config.yaml
n_layer: 16
d_model: 64
norm: "rmsnorm"
positions: "rope"
rope_fraction: 1.0
tie_embeddings: true
init: "trunc"
init_std_o: 0.0834
optimizer: "soap_variant"
decay_fraction: 0.871
seq_len: 512
Each number is 500 + 40 x the weight over its row's rms, rounded and kept within 0 to 999. Layers, rows and columns count from 0. Numbers have three digits each. The size before them is the row's rms in percent of the matrix's.

# v: layer 3 attention value, 64x64, rms 0.183, rows 36-63, columns 0-63
# o: layer 3 attention output (transposed), 64x64, rms 0.235, rows 36-63, columns 0-63
# gate: layer 3 MLP gate, 192x64, rms 0.242, rows 0-47, columns 0-63
# up: layer 3 MLP up, 192x64, rms 0.244, rows 0-47, columns 0-63
# down: layer 3 MLP down (transposed), 192x64, rms 0.207, rows 0-47, columns 0-63
v36 099:492475526465447552462449472518495485492535616432507466525477477540518433467524524511520429478481514484464526559511564525507444507471534525566564498535441538560452435458532541472487512523460450
o36 093:491561575541563519536468491493562502516439527531472488498417473542540520495532562456513503433516481518496493455519494459410532520540507536463529539503517429503519442493391501454522431468494474
v37 098:514545531452479495455446494535471535517559483531472505496489456445540606489497506436488551507458463485376454474512457504456478526464469530478513507545450519467419504560498502452480496513438436
o37 105:519507525500485571569500557494526538544507520520480540500468485477474527432486479571436470496510466420520485563499537501535505494446540600471546540556542445517483482466564585507458482538473445
v38 098:547480557472492549491500569543498432462474541488546475523570432472522532430508500557536515602470571494430474496524469487490522417546516578506557496519497439505490474523471532545511496512531512
o38 093:440485522490487571525521519496531479528532478502536503560469505521489481492476450542478457467591529568525532521474529506419410531508532499449454453532450490482395522533480528518582547476437508
v39 100:445532445476469535413491496489564506522503465540501476492477438427467467477519463495550563462502561507456503520423579550528548431448467496457445468532504483482461469459500462477492543462492573
o39 103:561474545572499505556489491491459457500432462471475534513418482406493492501467462467456489477472510538558461503441505453504555611501482534486502460460495483510554458499522485473572441547532539
v40 102:428492533525500466531576472499509535586470530461398546466478487603501515440512536474540450478543432482440470496498544475462448485483499517504556532497509473508429490528544573485465522486489515
o40 093:535512488444635480506433519560466431513494552536512447535493475525447536465497493503446495504554444512498444497475571483516560480566505475556496446489465425454517513482444485548498494508510497
v41 090:496564450468487467519497536506515490559530524489514573461513503495499476548509447480462508477536528523421488566470528439558499514520455385470506498464502513505503445463381527428473542504555522
o41 090:445537509451506479578482474488473504516472426558476467467543577538430458508514518447487498500509448446501536501483439497494470552458469527402429494538511483508549560452529515445523519526578505
v42 095:509514514463434494517452477525550454489481511459489514535542490521505398455514552498532474500535461542501503473549473510541472564493550460552528441515565530483563530534535402523554599481460525
o42 085:498511465496470439503419528511501461509562498473459550545513454507499487442533493530493518446480477520526502521472466482502489485398399562533503518505424511564488489476413485542472469456430574
v43 103:422471497453521463484510493485523601533552511527501484437501570523555509529485489489517541501471523494517461483519479524495487418528419496522459514445538559527587504503518557536570408454490465
o43 100:525497429552541508494487365540478553501519502467501544555499412545525531474488555469477416487490505483517524519524454506504537492508582504532522501514411501491463472451555471488445518518548543
v44 094:436437470523512514487522458486510520473436522457484446480474512574453428483456465463481491461568523549497466429545511472569464457485516466513538470475531531429459560552514425492508455506533428
o44 099:546520543489538423484454537493475467459497541436521518494540475488518475510569503528505438564446543532513577524495531559474576516530462494449508512451470492500424537443495463573457592501503509
v45 107:522427503470491475491448491546556476550555465510514458512488508495444499460553484544489528453534474464413475516514515519501583472557421516487558416522544527451586513466504479465441561502522486
o45 095:481528514557482536486611494446541528452450547458486494500494522503489491549510493506456526466493452528489503544440508451526493537459546437497419554527459466534491544444503483497406528513410559
v46 098:492539495497515486482474474515561475533513487462575466482481554499529545531478528494443505461475588550459467507500469440568416552539557433501442462453518537467493600485580472526491480495483498
o46 095:498481507443475471465494489495526507545434534391422524520528545537469454506565492487440507525434459503511434492554448508470497491513531599489439476473516475490465493526529476501466543411466450
v47 100:446499521502504463488585521484541521519504502479463489530536477556435588483453477467516518544511543559526538442528512487446557490542483529472384468475505522415500457468546483506513588463467518
o47 096:517523514566490517461525515586463462459550551503509556519495521485518539459564543506428483513487510501551477572418537568527489432489539494470521478506497558499477585499500547494563462440527569
v48 103:508477528536483395534496464533426392422444517519507517525507466525485542434504522519546513499465513502569482537532433487473557535537512442512469507532497481483504478469584559488483540509542442
o48 101:429484522474555487473468484503569524495516521449474547470494517519558519586489521557522545577522481593522553518562467475559485471517507450482453464510532478568532557556459545553523486462533467
v49 093:464516463485492506506473460547487540506530574477446545474447511519445455534489477480459480548515537517536411588503405467556464521490560460511491516478435431473536533556522464444452497538538501
o49 108:522486506494476426463463534536565539556543497544477510438577501481545471479468446452479525526465429476475525507473441573526550547461546474428498477484546473499477459514444516534543544475420458
v50 114:484570539479547531514524542501465555438496536502517526484526528483527509433450477549494487535424468470451495558541451511580429498468512502563495433518451525539479534474532520626483466502493481
o50 096:493499449455521476545517553484512496439526488493437511507528513477460500543468506480497469586513511560561434471542461551453478496547527492558531510538487510429411464547407541415484503525465531
v51 101:485483518469413484530443472533477566471514511466486523553462512522464494510534485475462503469557484480484523569462453459472530534493488536536645415527454509437499547535483559484496510485543446
o51 127:504550568520493516456508594545534596517477452493450497533558467509516509547529472546569418513496443390531500514481449486513512460498537525506499532490476526490529506452469519510465547561437489
v52 098:471519491524532464537457532481491497477518443542451510493484477480477545512519566577515539490559490499528495505540538530498528450384452541545518517455531440484464530493555518417476525588512593
o52 091:486467471482473536511520530445392499446469464447523528481481426514522522512469520507531509454510394495503511543502555505516464522530570508499512458456559468568561392499505426531513524480511513
v53 105:392552444468499484490498446524494513484567504550492569431547487531530485440509478527479516528420506524387491505457425535550513439518482522551495520560512514460500505530513477471511498482559471
o53 092:463426425536538521482506500487470519537565499478413582509466550513465491535532464504499468521513506500468475553508471527547521578477465523489530424448479474514460495416422537468437536563499510
v54 110:483543458471528536443473448565499454529512512517574476543485491478481527509495555457490488431516483569547484558487545520562465490495565472573530400561500507439505524534512471550507552453454464
o54 113:555519476554474486515510569512501418441501511459405450436511458436544470498542426480456500440533500500468533526564451466437464517409474514504461546507526490510514512497509542513439533480518535
v55 115:529553505512521462479494481530498494474492395427540519559598511433449551503522511545464463471470539456467541551482468541499597504498474477460529457518541522454549485463503434467539542512462508
o55 095:542530475459449511445558554436488517480490534552461572465499577553484506488485547547581507525514535601481460489425476420486432490490504531514503482480484446477495459497554524494484526514550542
v56 097:505481490549519466437546510516529481561499488492494458496476490447516432468478484503485562544617416501530475493473536501509545532510487476431540563492434495485479526485493553423594452511538548
o56 100:494525514463477502539485480586481537535470598510513535551582438438412507476459465512560536499503528461518559519464547547449540530462496428521483548471561510477536457501525507465503516537541462
v57 103:488471491466457491476542515531531517541503476413489485447523502514504478501538581505505498432493540547556461502485476470499489588457410384494549468513541466464574501494539549499476514526485581
o57 093:499536538487514444543507494504467438475480519550454534472523539542598467502486505480508470523595510439454529513475460524507500455556531544589461525579452455548556467522523406516517495505488485
v58 101:534585509542546551531485538501486478432525501485561506561526490446474551531493451498504501536512571547512552518443463529483519484481470501484447459497516480468484534540570474500492628555495581
o58 087:526538476515405561476452589506531452497493437470523559487463513459444540541459544475542509505486562457537462473504510415517474501521541571415485538484491537537511471496483468530502467479448443
v59 095:535466493531471492464471477536493515470519464584440411508485454492587498508544488491518496532469488485497488414561570478536534452494431493493589489499527537576479513435437529484516442526537509
o59 083:469527506484559541550494519392497561583545479459480499487526478477477519582525524458559475418514479480507581474453545509499485519548575467508551523472454472508477506516574441527504464499531513
v60 099:440513442501503503563449554485462537523559593493476494478502558568557537483465477509508502486484499528466511509517506497581456450476534487547510477452376462484432525521505565508465465504561497
o60 100:439473575494477516506429469442524450492471499482465563540562478482521454493536505491480417483477446497493530535533522511510515533566586545488570505511538536420561531458474521418502542475467512
v61 096:579436536484450489568431511465547555479484476434560474491502482454426445575541492534501540496495632524494467523479541502512474544479477515475524501507466478463532524505446475461472485502541539
o61 088:522503610534445455453526487465419533587490506470507464544463492524514465505467556520483506517501493503553519499494405467516474483518463506421518561528560516497477493562484413512528542541447481
v62 101:499559439495458434493517506555557495466554411507488485496510503497478527596524507472443571460498552512508484461462517444533503495528508463469474517530508466451562494531468409467509484481467391
o62 087:547455523447479480469473481516520579546487455483431521515526558435567516455564557532516537504488474443448557525485450484510539545479490514536444417502544552510480512460533501539571539444540500
v63 095:500512473522584534534522543498515524450494544572488439447569490451582557481423525522483528514424458509485424459521529509505457413525474536494442516568512500554512473508467472496507446511492513
o63 078:512422519423506557567516449476495424529511445521492531500497527507531510514553566440460490523519595549489550532487495511526511490462530526582493503461550466470418486494474535490417486521520450
gate0 105:474537541435566518467490539537493496491525469450501493459474511507508433515451571496541515500539596517539553452500438447434472493479508516412473577441492445510576509492518543514549497526462484
up0 102:572514490458535452434513489437490518471507514512458550557488447510542478460508470467495479432541431461547500528552516472470550484415514559566495509435458486504460485445522526526504550442445566
down0 104:516504448409476424494497535463515485458505544510549516569527561532483507569515467492532500520515468555484518536561511552454466530499454431520494482593569548497471518574495448527474511576486515
gate1 099:551487540537511475544436468564502568538517469487529477523479490481485491481507526459605436500503516466507464460643493505472437508510474439446510505488539454447511478495450536526463535444466518
up1 092:528548533475528454449526526502519501549559458550527503508517567458485504484476521459479472488517448511562591521479506470528493491557456536412535496457556479540492463502599507497550548508527605
down1 096:531516507512480482570495509515499511554603397542479472487475516555420561516567520467508490504528511507532451420477470537534412430472515524499467492553532554537521457461492512512517512531491556
gate2 103:566431441527530453522517494454479460488465610550511514542503490513508475529520498498540480436456439502553483504530489439482454553468526484503420446499484515445456491484455556443456546522575495
up2 099:554537550552530553450509500426542534531506467521471476414472509514503413466556529526494508498519495503516507461496495472431413545516504482470465545515464558528521502455591567555511454506483559
down2 106:458439381494442468513465462483471398449425547513427556522550506489431478503516483458529547572483494534505495518558494479493525483490498444535509498558493493463450489522458523454488529528497473
gate3 113:476555537503508506457464537514594600576462476492515525507498481506487513531467526465496435504475515572522484539524532448441475476559558508497454531490534491502416461499574462485541412514492545
up3 112:504453490558517503500456491481453502556405527471489601528471488497486493507576523576434498598485499487499480547549490533484508553483506420472541431538429518487477468484558532486536526500523507
down3 114:506483478567545550525461480447423518558466475514506545545476470479521512465494509518512547521512528517511522561597530564513539478510558460477563542526494577538485410492528525581474477492431479
gate4 100:524483507506512476479493529504473507418458476390490562515510474435557444525575473534503486515501495482557519508586529543517479509514449526585486557561446467512533510532593551496495481491466538
up4 112:559515543500536482510513500555446524461460467517423545521588502486613473575508472482565539519476445464504493573586478492497493491563426512474490500491511483544497531544519509536498468538553496
down4 104:475541445509478438452517446501544511465489551515499532499542527569499562574461466486472534497448487406426519514487459529485586526441530522492471435513467489535457493553483500514438493446506429
gate5 094:507496483472521517578515456528497497504459528491588437479527454528529492530512488535576517477521457570444551534537475524526448511568433509593551518522462430471458547542498524448474448508524539
up5 090:532486522533508518449497549515453473510457507466429491573460575451461532520514492468463585491447481455516435506524460499506526472536464431523460504512506495498563534505399615465515502477467490
down5 087:506518545542500501551487471490502495536468511546496563447517436487555482443560444504520453519498490498451509467411626426469487460546504570513528496531521487442559464460546506525519472473452508
gate6 104:496539487542522471489476433455493545502485525506507475547433514477502538482443526541538505508515499496482459578525550498532606466583472408542535521540485527436452454458485520550503569432490523
up6 083:464480478531512540514600526463460515477519470521459525468621586541485453515517436488441553455496464498448460488523536436457453514536463512512502507475495483549457564564503483487462496525490441
down6 094:543444468411603480536428520457552492563486525510454515456466519470487532478603480504464528477514478482481508506446522567462494460545480526511475475484428477452475550503538553465458533512486549
gate7 103:491582449511482498500467507535510492487535485487538485431490515513552475499468501557586438529523581476494499501517513465527353597484525517522515518450465538460446509474461476510481541537474466
up7 096:474440487516511467531537497491481523467470501486574535531501457478534449520485551509458585524456573439476535422422494547465540493551577528559470543525504498517522510560472447492507536546424469
down7 099:504454506494452531485490523526504490551441568475508510472421519479436478530588444462435464452467523539505478472458480525453432491540424468488498481494513488448512547516520501449536504498614567
gate8 103:550461549511542464520493543578513490481477540469495439508494492535506453511514554476461480554572427527522499442406436533525498513435511567542508483520513440557489518449482522572449526549491540
up8 105:511597504569595494527503522461500448511489561487521507493499546512573499561497460454461572483456544528500554576506496492561516471514479475524492507497444560505535501440446536426516466492527445
down8 111:470501445467489513513512642500563519437522522446516497538531559480524511466566467541539496564507563564503415481536542576520461492544489511512523546506522506465501445484481505514449513455480534
gate9 101:545510534515522512492491486491543573517507554522454432475467615487458488453424471470568523516534443550459517521514531456520396548528578517527517518544472522531566501511523487536455523491509507
up9 109:516410494528447517543439522471450560512521563484454489531507502478533483470445510489532460466461478388495496456570503474456499477478546564474471583456552487533487444556487515458449489485546522
down9 109:508421516474460474489462493509396472520448470452530424500491501413515519558500508496484447547517443416506510489543472495567558464502532556487470482477412451508547483540434513471493496502527523
gate10 094:560548438527503499487489525461507560456521499505557430523524459478550561509486590543482436467520431482524573445512592505535467416495426540512442497505466509473492526512504471480508496483461534
up10 087:563558458484522524473543559482489514502491522605517463466489478502540608534484508517513474479529412427463537472558504468480474419442544498481497500500446436454480492476483531468522448469501549
down10 086:413503444503519492517506507565561550565522476568479530468533494511413486488492536528494562490504514527516485520468513473441513471533422560499468499541465488430601437479523565529528474455523473
gate11 104:494528479536508432442519508471441440541530429499477501515519561525508498560496425422481491533454476491514511457472471509505480442489501459503478463440519567471478502509466550523415552478400430
up11 111:495469553453414466519504534534535536541501541514452546469509470501471414436489552531540516509492441504529503480502465484446509569496473569507603501499488492504460520581533557495538569565468491
down11 112:540445502461564450526422519479532537500483556505469538550467510491505474483539486525451545450577522500460565592520508491442409484527514518434483474524499515451503494512584515519522513497517590
gate12 100:430543504450526558523410512516524471521502416518501494483493524475447427592470526539562523508479496438487476502452491550450475539493507485432506451480557462555565529531461477517498496434464534
up12 096:519462503516577468571472503558576540551557468483501462601448492498462551518496536499495558524506443463513474509499498561497528535547500433510448448582506529540525476466490563513550510464475462
down12 096:537537451496497526539537490459443461446502472503548499527548487441395539604517494535502536444500526491472541523417527516405471550497493437521504499527539533520428492488529450503497524463459521
gate13 097:419503438482519546473531433477443482549507443540495536484495566560418454458443504450503458555473492518571480466497485509487514521527470426479530456455502493522529413440549530503525498515550483
up13 091:507524456515552504477548548549483459546482528535447485504511387451511511512489503486434458486553449508510491436492514468502493448490539424459468579473491456408525458460441525463504520439454475
down13 095:455530531595476516437551491566524536566446511550427453514505559460557503482488572473482505591486493489542438509531433482494579499502532519512485471484472518473536535448526513555486536518461492
gate14 094:491559504505483470533515516480487460484534522532466466510494566514467498519485490475518574586468491500469518469421508478487396523529455510566495480479576504586442505516492549459518579400500531
up14 089:486585487584524495480528569535476464535525499430497500450459602493495572491518526532509485547526523499528521459454588523513427478469495506527546507522460491512523500524438444548500539436469558
down14 097:485525459498510553536468499542503451500490534480466451508519485530499524547510492456438489448495528450519488515543391508505493601485476538501434448534484502505498475564624464533574473480526439
gate15 106:465573445468513456498462546486505483483460494539428552474585545504498405559521475497534523563515552513544520492516463523516440478583486493497467506410533511523482507443559504465532501562526465
up15 107:548483463465548477518567460490515455460512474564562485532521561435508570487507545561509571483555502507525468499439483481423513471581517444524429497578491493533538535467569516523523508501509478
down15 103:491485488511509558575571424467476517491502459515529497466468513498487528507430490460439484456534546513530509539511427497519475561551491558510433495501497528568486547570497525590607519502466500
gate16 107:483410471456505451523419534581536503482498472495460463497508486523550422416487513513529465551555452489531523530475490495507465583481465505470438489517484528445422460535540491567515560505514504
up16 108:448467503438454496476475681445514486428502475533480470518516483463449497511473476526420502461483494462525491517489474522456545495505409521468440479507520508496481470474528555467510500520552489
down16 106:521486492452438491498505499476564485535459558544491557489477580477449443443516512401530470512525469502473512538495409598509583504538526493478464483493519512470521497514434488455529520522542429
gate17 109:597466490508520455443422473538438507514434545534520482583491435493524546474513548502483507557541485477561430488498525454532500511555505483550480498550480527522453457557487483533504566496435455
up17 101:453487401540496577540423547502482476491485475508411468510505576511497498502488472503463583469501496421482500534571511505441504551468470521498542489501495503487550523413523483517398498495515485
down17 099:475485525501511533515544463505486483542521508519453453419528566541542446496485464555439515541510502525549488579601476430455511540520432485524536489518470531454541552550491469462498509566422502
gate18 095:522543524474418535454521487505477518496547436433501568507468518420450469530508524545510567575508537536536455511503437452501437492505492489435514503520473487536544525481481470504456514482395573
up18 108:496524514591447541467462428531489470492541534486486496469422457441518441453473526486526470542493501553526549491564503428539457529521485458519561554457478507546530540530518576490459526548464558
down18 108:533503439504448476506530478472524514458444507592503390524512495506471486481534530467549466461467516513503485380477511502513503517486488508576489433494459477446535475526583514463570517555552486
gate19 098:488523494440534513506460465465521549558517575520438527476454502406509502522440489541538541535529515403518462544507486521503480479525503471483579471515481485535477382482431513532494488453515440
up19 111:520520545573474497550412578522480507454440491434556561521487565486472484465461526534490604463499482470463450549496496534428513501497474494549453464474443494540535485478447452495480498516468459
down19 111:571566441489478556466504532520502475531529528530574506519486510481443529466445458482551537504511531452484400500438517423481461500542497533439531586508401490533562529501495509517521476488479507
gate20 096:478503550525520469519560526431514451486442530535528505489442542515528484586472486448548545507528449508447504428473551494424423494535425442520446421547522481472500484489503486494560517534516533
up20 102:528490513498611545492516478534465535537530498591470480465542497521540537469492518598567470531515522459468539459507495496534475472412480433517529480500564530469448517497417483520545538444504481
down20 114:538527520479453453460468559486610589506517493500510496506464485550547496477530514510506506526505485468481534399416454513557455420500514520458516496513547522570518483491433515502469585531500523
gate21 099:527476458504528450528531531416556548540534430454433489451556575481452474518473486460487466520473485536556423561512425461484533558527497521507499520493435502533554468493524511511435537538461505
up21 095:421540520457448482538515551538580522509525460501514535488525494501554514567540454461509497530433600541520418531494488487550452509527519523542496474516579470531571544493494451555488535487460526
down21 096:518545411511508535519507441503532465476475511508481485521480450550479455447460477458485532405534503516512490493412571541540518525511403391507490441543539545503535494529523524522528466497529456
gate22 092:521524511506417472521574488496468423449558525468502499545490529523471447534570523482462602487522554591523526470432538434564467535489474498490502505559481497433519491453517495476464481486499466
up22 096:485503469520444517496513487535465512527484518514598451570410518475491441518527553491568537524525532570507475495425574481541409498514419550493455491498483524457483483497477503563486436513499527
down22 099:499533477396536472465501457536488499484560495504485467418542517557487485520421458514477540518521468472493543446546383496510509470499507510497474474480469493493548513552545540468614510436487477
gate23 101:514488488488481476452516515526487536425534471434547495428573505487501474513529458419536456494520567526547519516545492470483462441497492448397462506452545484406510542471485443487527502428525500
up23 108:495511510513505392503460531486549558482482513524468549548568391512464480508472545503525461451550535576505517540482561464472494433513482507520507571480570453443500499553512519492540532485561488
down23 092:456433476511498445463543399529483487471508495518458499471419504553472459471518536535566522459546488419479484541521510508468516487519473526519495447558466490538488535511574407503530420509468555
gate24 099:454494469522454452477464538472464495488490444515504482532549413519529579544532488499533506514484451507503493482523506511508535432501491473472564501504551522410542438509440495490437458475551367
up24 113:459493580507546517498509492516593527517536511498517493468457594458415495436504553435534509475533543534525473471494517505474513533402496500482527495483546487547487580513503518511558566552481566
down24 090:516476493444582491506433503464490453544479534539429513496430532497529483489531465522464509413520477432494465518399495496466482504575496536520494480418439468501490531480577527490577476467515499
gate25 096:492530528456562421591567476458527580546526465543509471481482470522515549424453487499520564533502470462508448534508453520488516442497509488481508425475537508498491465537471486463440499504397479
up25 106:457417554455520466561525552479538478573471552443487523524557376485512443519531443491496508524472423508473541515487472483480520482464486489414550456476534490514487533511510543539459462504501463
down25 111:474503454557456524488525511501454442534523461462504461587504459431514498459522425518535507465522524507513469562566590458455540517426558538450510494486548578488504491557513503437513504511549485
gate26 085:499494522497465565571546477530558454451460531474534483476482553487472480496462509476483464514459528537534496552466485599510564533512529464497476524572458423505473436409528475480474421528551480
up26 080:523533467509541489433466540500432492507561511486483535583549496527562483511528555491492510501492432453490438469557490444469443443487462515513617512464526566501476532570479467498534535507443514
down26 070:483489565480569542532501510505553604563476456552542512526474541534483467441504522478495540627520469548512499461495478496514497481540557531481491536513506478514481514509422560446486439506456442
gate27 090:479492556458434434472482428503400500452473490440513498509447491491474548484520542484475522509523528545479488575465579506499520462508484497577529434475468534498565456589498425482520517489475477
up27 085:536453475439432467447456429527449503436496525533513498504485430527506511458522502496482564484485544481525514509501530482399504598514532464546480484491566490497510520568561479522500581436459483
down27 088:507491544486506553545506577480543586444513532546490438488522569543483493531507436450408523556503464439499460482479386539497514457533482508431464508467513454468501530507534522518530484519537512
gate28 080:498486487496455491499454517463462452478478461443501540576478488520459547502423579486496482578521552494454447462536503483482475487524511530506562557548423544486546448576579530447482481471473532
up28 089:500495467485475480520577489515526509428537512527497540490479485471490509559429556527494545588507487518528424419459509456554497474510422450448503476496582487515524517464515511517499460441524605
down28 093:469530466467568462487555505483534431552524511477518476560505445534450559504401514528483510458518560476460477489480435482426494549501433544464490490524462534515545501564542469517603492497492519
gate29 103:504439463460499526526491508529512538479563568546463465512525529399485509490444529411540529497443493449454538490550501431539471438505536530553541522464544486522520453531480491434480453423500482
up29 107:462472456475564515430558442475484488499471556494455570513465469564500506483500514523506489490588495389545545417474499545525497503513451543582458517518471474480539476452533548466512471531526522
down29 114:491470441511480504520477505564518551466499468546482421456507580579508461477484500514515568446496520580525529497544508498486518488524497430548460490511559522484543530601410537506504425470496492
gate30 099:561507491545533547501434490457485434469518507568595522490483500549480470461490493575481520540492473508516444510464525559478520461516514453482560523581485466486453486509536587492585519442543537
up30 100:481551603420494530486505494484539541519483471494518484540497490517512564481420459495529531509585514466479515508557497479512495516489471471559451596462507457588530493524478440492570481525419499
down30 090:453505542514519493500533505518521477469552508560452481495535527561451539477463586505541592573524467425486528442576497482504520510490537456471493519495608534452469561514482557514514492511469449
gate31 106:485503560489468491515440466475548522488475519479419544452517418457459463462571530525552574496498470510503548480538441497448459494513508514510517407473569532512458473502564507520505436537560442
up31 076:366487481526544494505551534479515488556414462447480513528498448497499511507516465505550498558502548435509501480472579508553563608505504459528503532513561461517485453522526558497488523478496519
down31 098:439478532478486483458465462478539511492489458523475535414463552486505419434539501502494534428555489507529529438549468478412539505567566477497537460438542514467467499542565472492437511515517462
gate32 105:396481524520460484449443481574548544493484462608517495488482539499432456441452506480537523505482441541507497444500542454489464489513485545530553456564491524582518535498516476521490520524465443
up32 107:449484503507553505397537545524508512543579475598424504481590436531459496493520497509536485476520449540534518548504544432474433486441483487502474460511486497530420515483517523490451536509511477
down32 101:487525446544448544560577476509494413502512522456511497506550399536524541551451467488491471481464502492494520443524456520461544488505384527449443519516439480484506491468533496468532571493496456
gate33 113:523534532474500549480542538510550485463480456507456541447457550499496447454499465522433558511565513529535478563452497522558504541515442518396527456465527427442521525465562527482483494475552558
up33 099:488524479478589501507505477559476592467486454479538481555543503558476485522509585489477506502518467579554455526499487533499519525519560495437491502506538524416604536554523514446545497558507497
down33 102:463562502523445561456555551474507418544473414465513563467489530500478510440481506506564497543494508453486450496438506550559568529469469530533498479451487504469480490415445508463515489471431525
gate34 086:532445569480550555520496488533544529488494474528529541541476484542463520440482595437530492563461544517494519478529458583496529504485527482466560535469506520441472437550508537556522480570572462
up34 086:523526511534456534487456437546580509501453460551479538526515508499522513400579509505548446512486543517513472512410501495532498511461527514528541419513497518486473536471507472515479463573568400
down34 080:577512464452469426519479454472488370456547471459534460469531553501548536531562421544500479495511494474448513547451470492490509481542438505479456488455429463499537507518518443509481509455498488
gate35 093:467494525459443471484533522447530491544526502501491458421539482514533507535476432508580453483491526552509559501466510453496528465521525535525546492436584449463513567557495465438506502540579580
up35 089:474513498491454525521477548443499496528451528439507431440558498512463508551508511475597487510520563527434543435461464501474502533527516511476545521460519453529543448453567487499443571503586540
down35 084:543491513580536510395515484512530521463597488495448498506508470530554526452450502569485562529492461451514438498510517462536522515498485521480469517447458561514491498495486509497536481404406444
gate36 099:552541536458614468522472519547451473402475485546488491538514450548518487537555493500419476477450492477566429558528501516479536571506469522512532524497487482465480532434465480491508511500499575
up36 125:472461488462555486539504393585512507530500514517474479604500464501518526486488516445478523484495489522463495527546537557542523475492496531622517513492483497435519464530455517382507524465511519
down36 117:470442487422527511505536514531528572443547507525468524500572491492460498482487512556513488455467543511496509549512533432489590454556470503481590528447519541549496469481442552561467442441491484
gate37 101:506555474552518497448515496526399475460527480549537537501522561523552534460487487438537505522463516443470475541415486546535539438455449446450528469502480472489436554486446466481435487458505541
up37 085:532434550508489498523387413428431513530498530532503387551522449535505449492500477491491569458484527469457548486517482493507506540494486527476468469481515536492536504465457551464423473533482519
down37 088:496581527438481515487445496485506489504545503571533485473528568466533476509449471557601517479536598504564560536536507489538511451459499482491536547530511535455557501473474516532481460505589470
gate38 095:539515478519495508554504353448465469493549477483531484475419531515515458531516471536492505469519481470525524489468575492535513571550457468536506526431491501567459418499487455448451517458483484
up38 084:544462569486491517556499399446417503521471505451530504470501547532516490514467511463441490432494506451475458442470535516569519509483478535589529475551475491512571523560525475432511454461471502
down38 083:562551477485491465482442487549511450458470491509475493507533525523502410420489487506551504522536496522453488490544463443409614469486484534475442476470513526472500515540510519478564507522596445
gate39 109:492451489493574416469482508474540569528471508572505497576470450548519484415517402468504457500505484523544484516504547464532519476511482547502467457522565486402470488478494520539557510440481494
up39 097:508520484431449471448535499476509460508565469468458503444496500459498435481502508576509486492430536448479552496536539489510452510521471489561505463427445541493441556434510504516536624462501516
down39 100:529489492401486476528497442490463483489592497516533478462463461545558532443526503475537483477492419492562548539456479468477442542483499459419480462532499470524516445544528443494536534539515416
gate40 106:484511464442573511509478530594496420506532483524475523522452511496473527499486522465490491486516523465507586516479518515562492553448509424432477487550454514523456494556388474417468540510472508
up40 113:471454517492470448516491450534496458423483468542500506479506552484518543435475459487548555587451504529398541474527495494531456497498541543493555425532500532445499468438486501545537537438521434
down40 117:434543513510505541470459460402507549427481528627557552508524516463502479493486546494525502503456598508473480513475509484467485536513548556512513476488504577520474452549548491463444541494509503
gate41 102:473493485491500550511452517441507565551499535501515434537485573461482527536494577459470550531475571512484461494474441487535570495556558508396533440475536450541520546520526482478451492463493549
up41 112:494494471564477544513472542478491490502569458436511544477449434485538483544469527490520492564471478439462492465526377493551521556510555518507497525612466466534502486511462509529481460522479425
down41 108:499515460530556528437380523591469440574543528523497455477507467485529466525517530523419488536465483490473533468484527521562542596536514538470522535496514481555514450494474502522520476564478497
gate42 095:471521498485553492503493533531557538504536456471531425521560568501488504608505565465506531496518529504540410471466549538535479479525491504551480590509474499476524475559502573572442548501509531
up42 094:490532465555510455528554489504508492527513479516556521442480558501504509498541478507441483510550613566575420524516557594518492524454454458536482516513535445451463557499481537484534534485460538
down42 088:496537433443445479516518471474502462486448487517523522484569480493512509512514497456512535478490585533571403459450560519463520588459464559452460492540503486544434474525533509550450518506505429
gate43 108:522456461423571474499444597507512488488514467565451460552541474515555425509465414518449481492504491462472509457506552479497423431441467496493508543556540505503493462537460488483533487515547490
up43 113:632504534536557550465505472560461440494464471550534434510455497514533487539467464470486532557567444470505478441508556509492494464493530505519443480570512442514496502521484535512538494454489422
down43 110:592473505532504503538514500507444502563476402441500509555482513478553498519498421541466501515454478520511481452495506503597475454507528607520508511476460481588461470551463514519519548464500466
gate44 111:520518534430496516536470606493522593525475442476553456480500590533442468509432518507506500501510586491498490500520490535486492435527543527453515504472520473495579524523467444525495486572433501
up44 115:490463560501473455565524462433447594502549442409508526503453495477487537487543524481502458473465505504535490540504461543535570509482528515541533457559550531506479516477544445541509608476511522
down44 108:480495523533487466516525466461528457484486510487545439449435544464516493527500437445427486531504536536527562480496487545507497503591502490481479478435561445480438535567562530491601472544510439
gate45 097:485483486594531479522435479433483543459505477509453443429495549509545562478449489551524564565486512513514481486503495424501509468495423448479489491501469579528556502428565459471476525466488524
up45 092:482522542479469491527500479524534494582553551399508481587491498482565425511453542480442539524499475456497587457499525539470437578541477527450472529481576457514505464510500485531476497497466489
down45 092:577470539474500583462484566502423480464512477570490467476533541452490447532539491506477549540450478476522520487487449506502525467471555520476450555438486558516395521523489507535481439548560509
gate46 098:529567466461544470496553517450499548481529494544519443478482446522583503541526536540506552453510475553474480466467563414486424447523501525559502444505487488481493496570582442520524439497507487
up46 098:530573461535460512426515534440452472479490503525602499430477475499540556495546521474456556505504523560524535486490540500545460406536502448568542522510455548479486503506570483462542496461470482
down46 097:422498479454513491590472523574605514512563516531448448538513516503523548490507476460489562512477513492449475432536513504445488445481457495478479481510540596542474522519466580480505517472543516
gate47 107:477556542535511485498467502474469467411519494465556506548533541466570557515531439501502509502585445489445565512493536492513469531529483530522434525539513596535514564508510470457470471501414451
up47 109:466558543440508531498471506488528449535547464524492491589551509420513539512484492478539518566476487517463468447455477541495566516515535546375477492495440446529464561491500473502536460561536501
down47 102:488562499495509583504507498476515553490487550504528454474513479456523524491517487502477510574430556446521568483551510491463551441548453482470458403450585467489506496529532509530512437589542502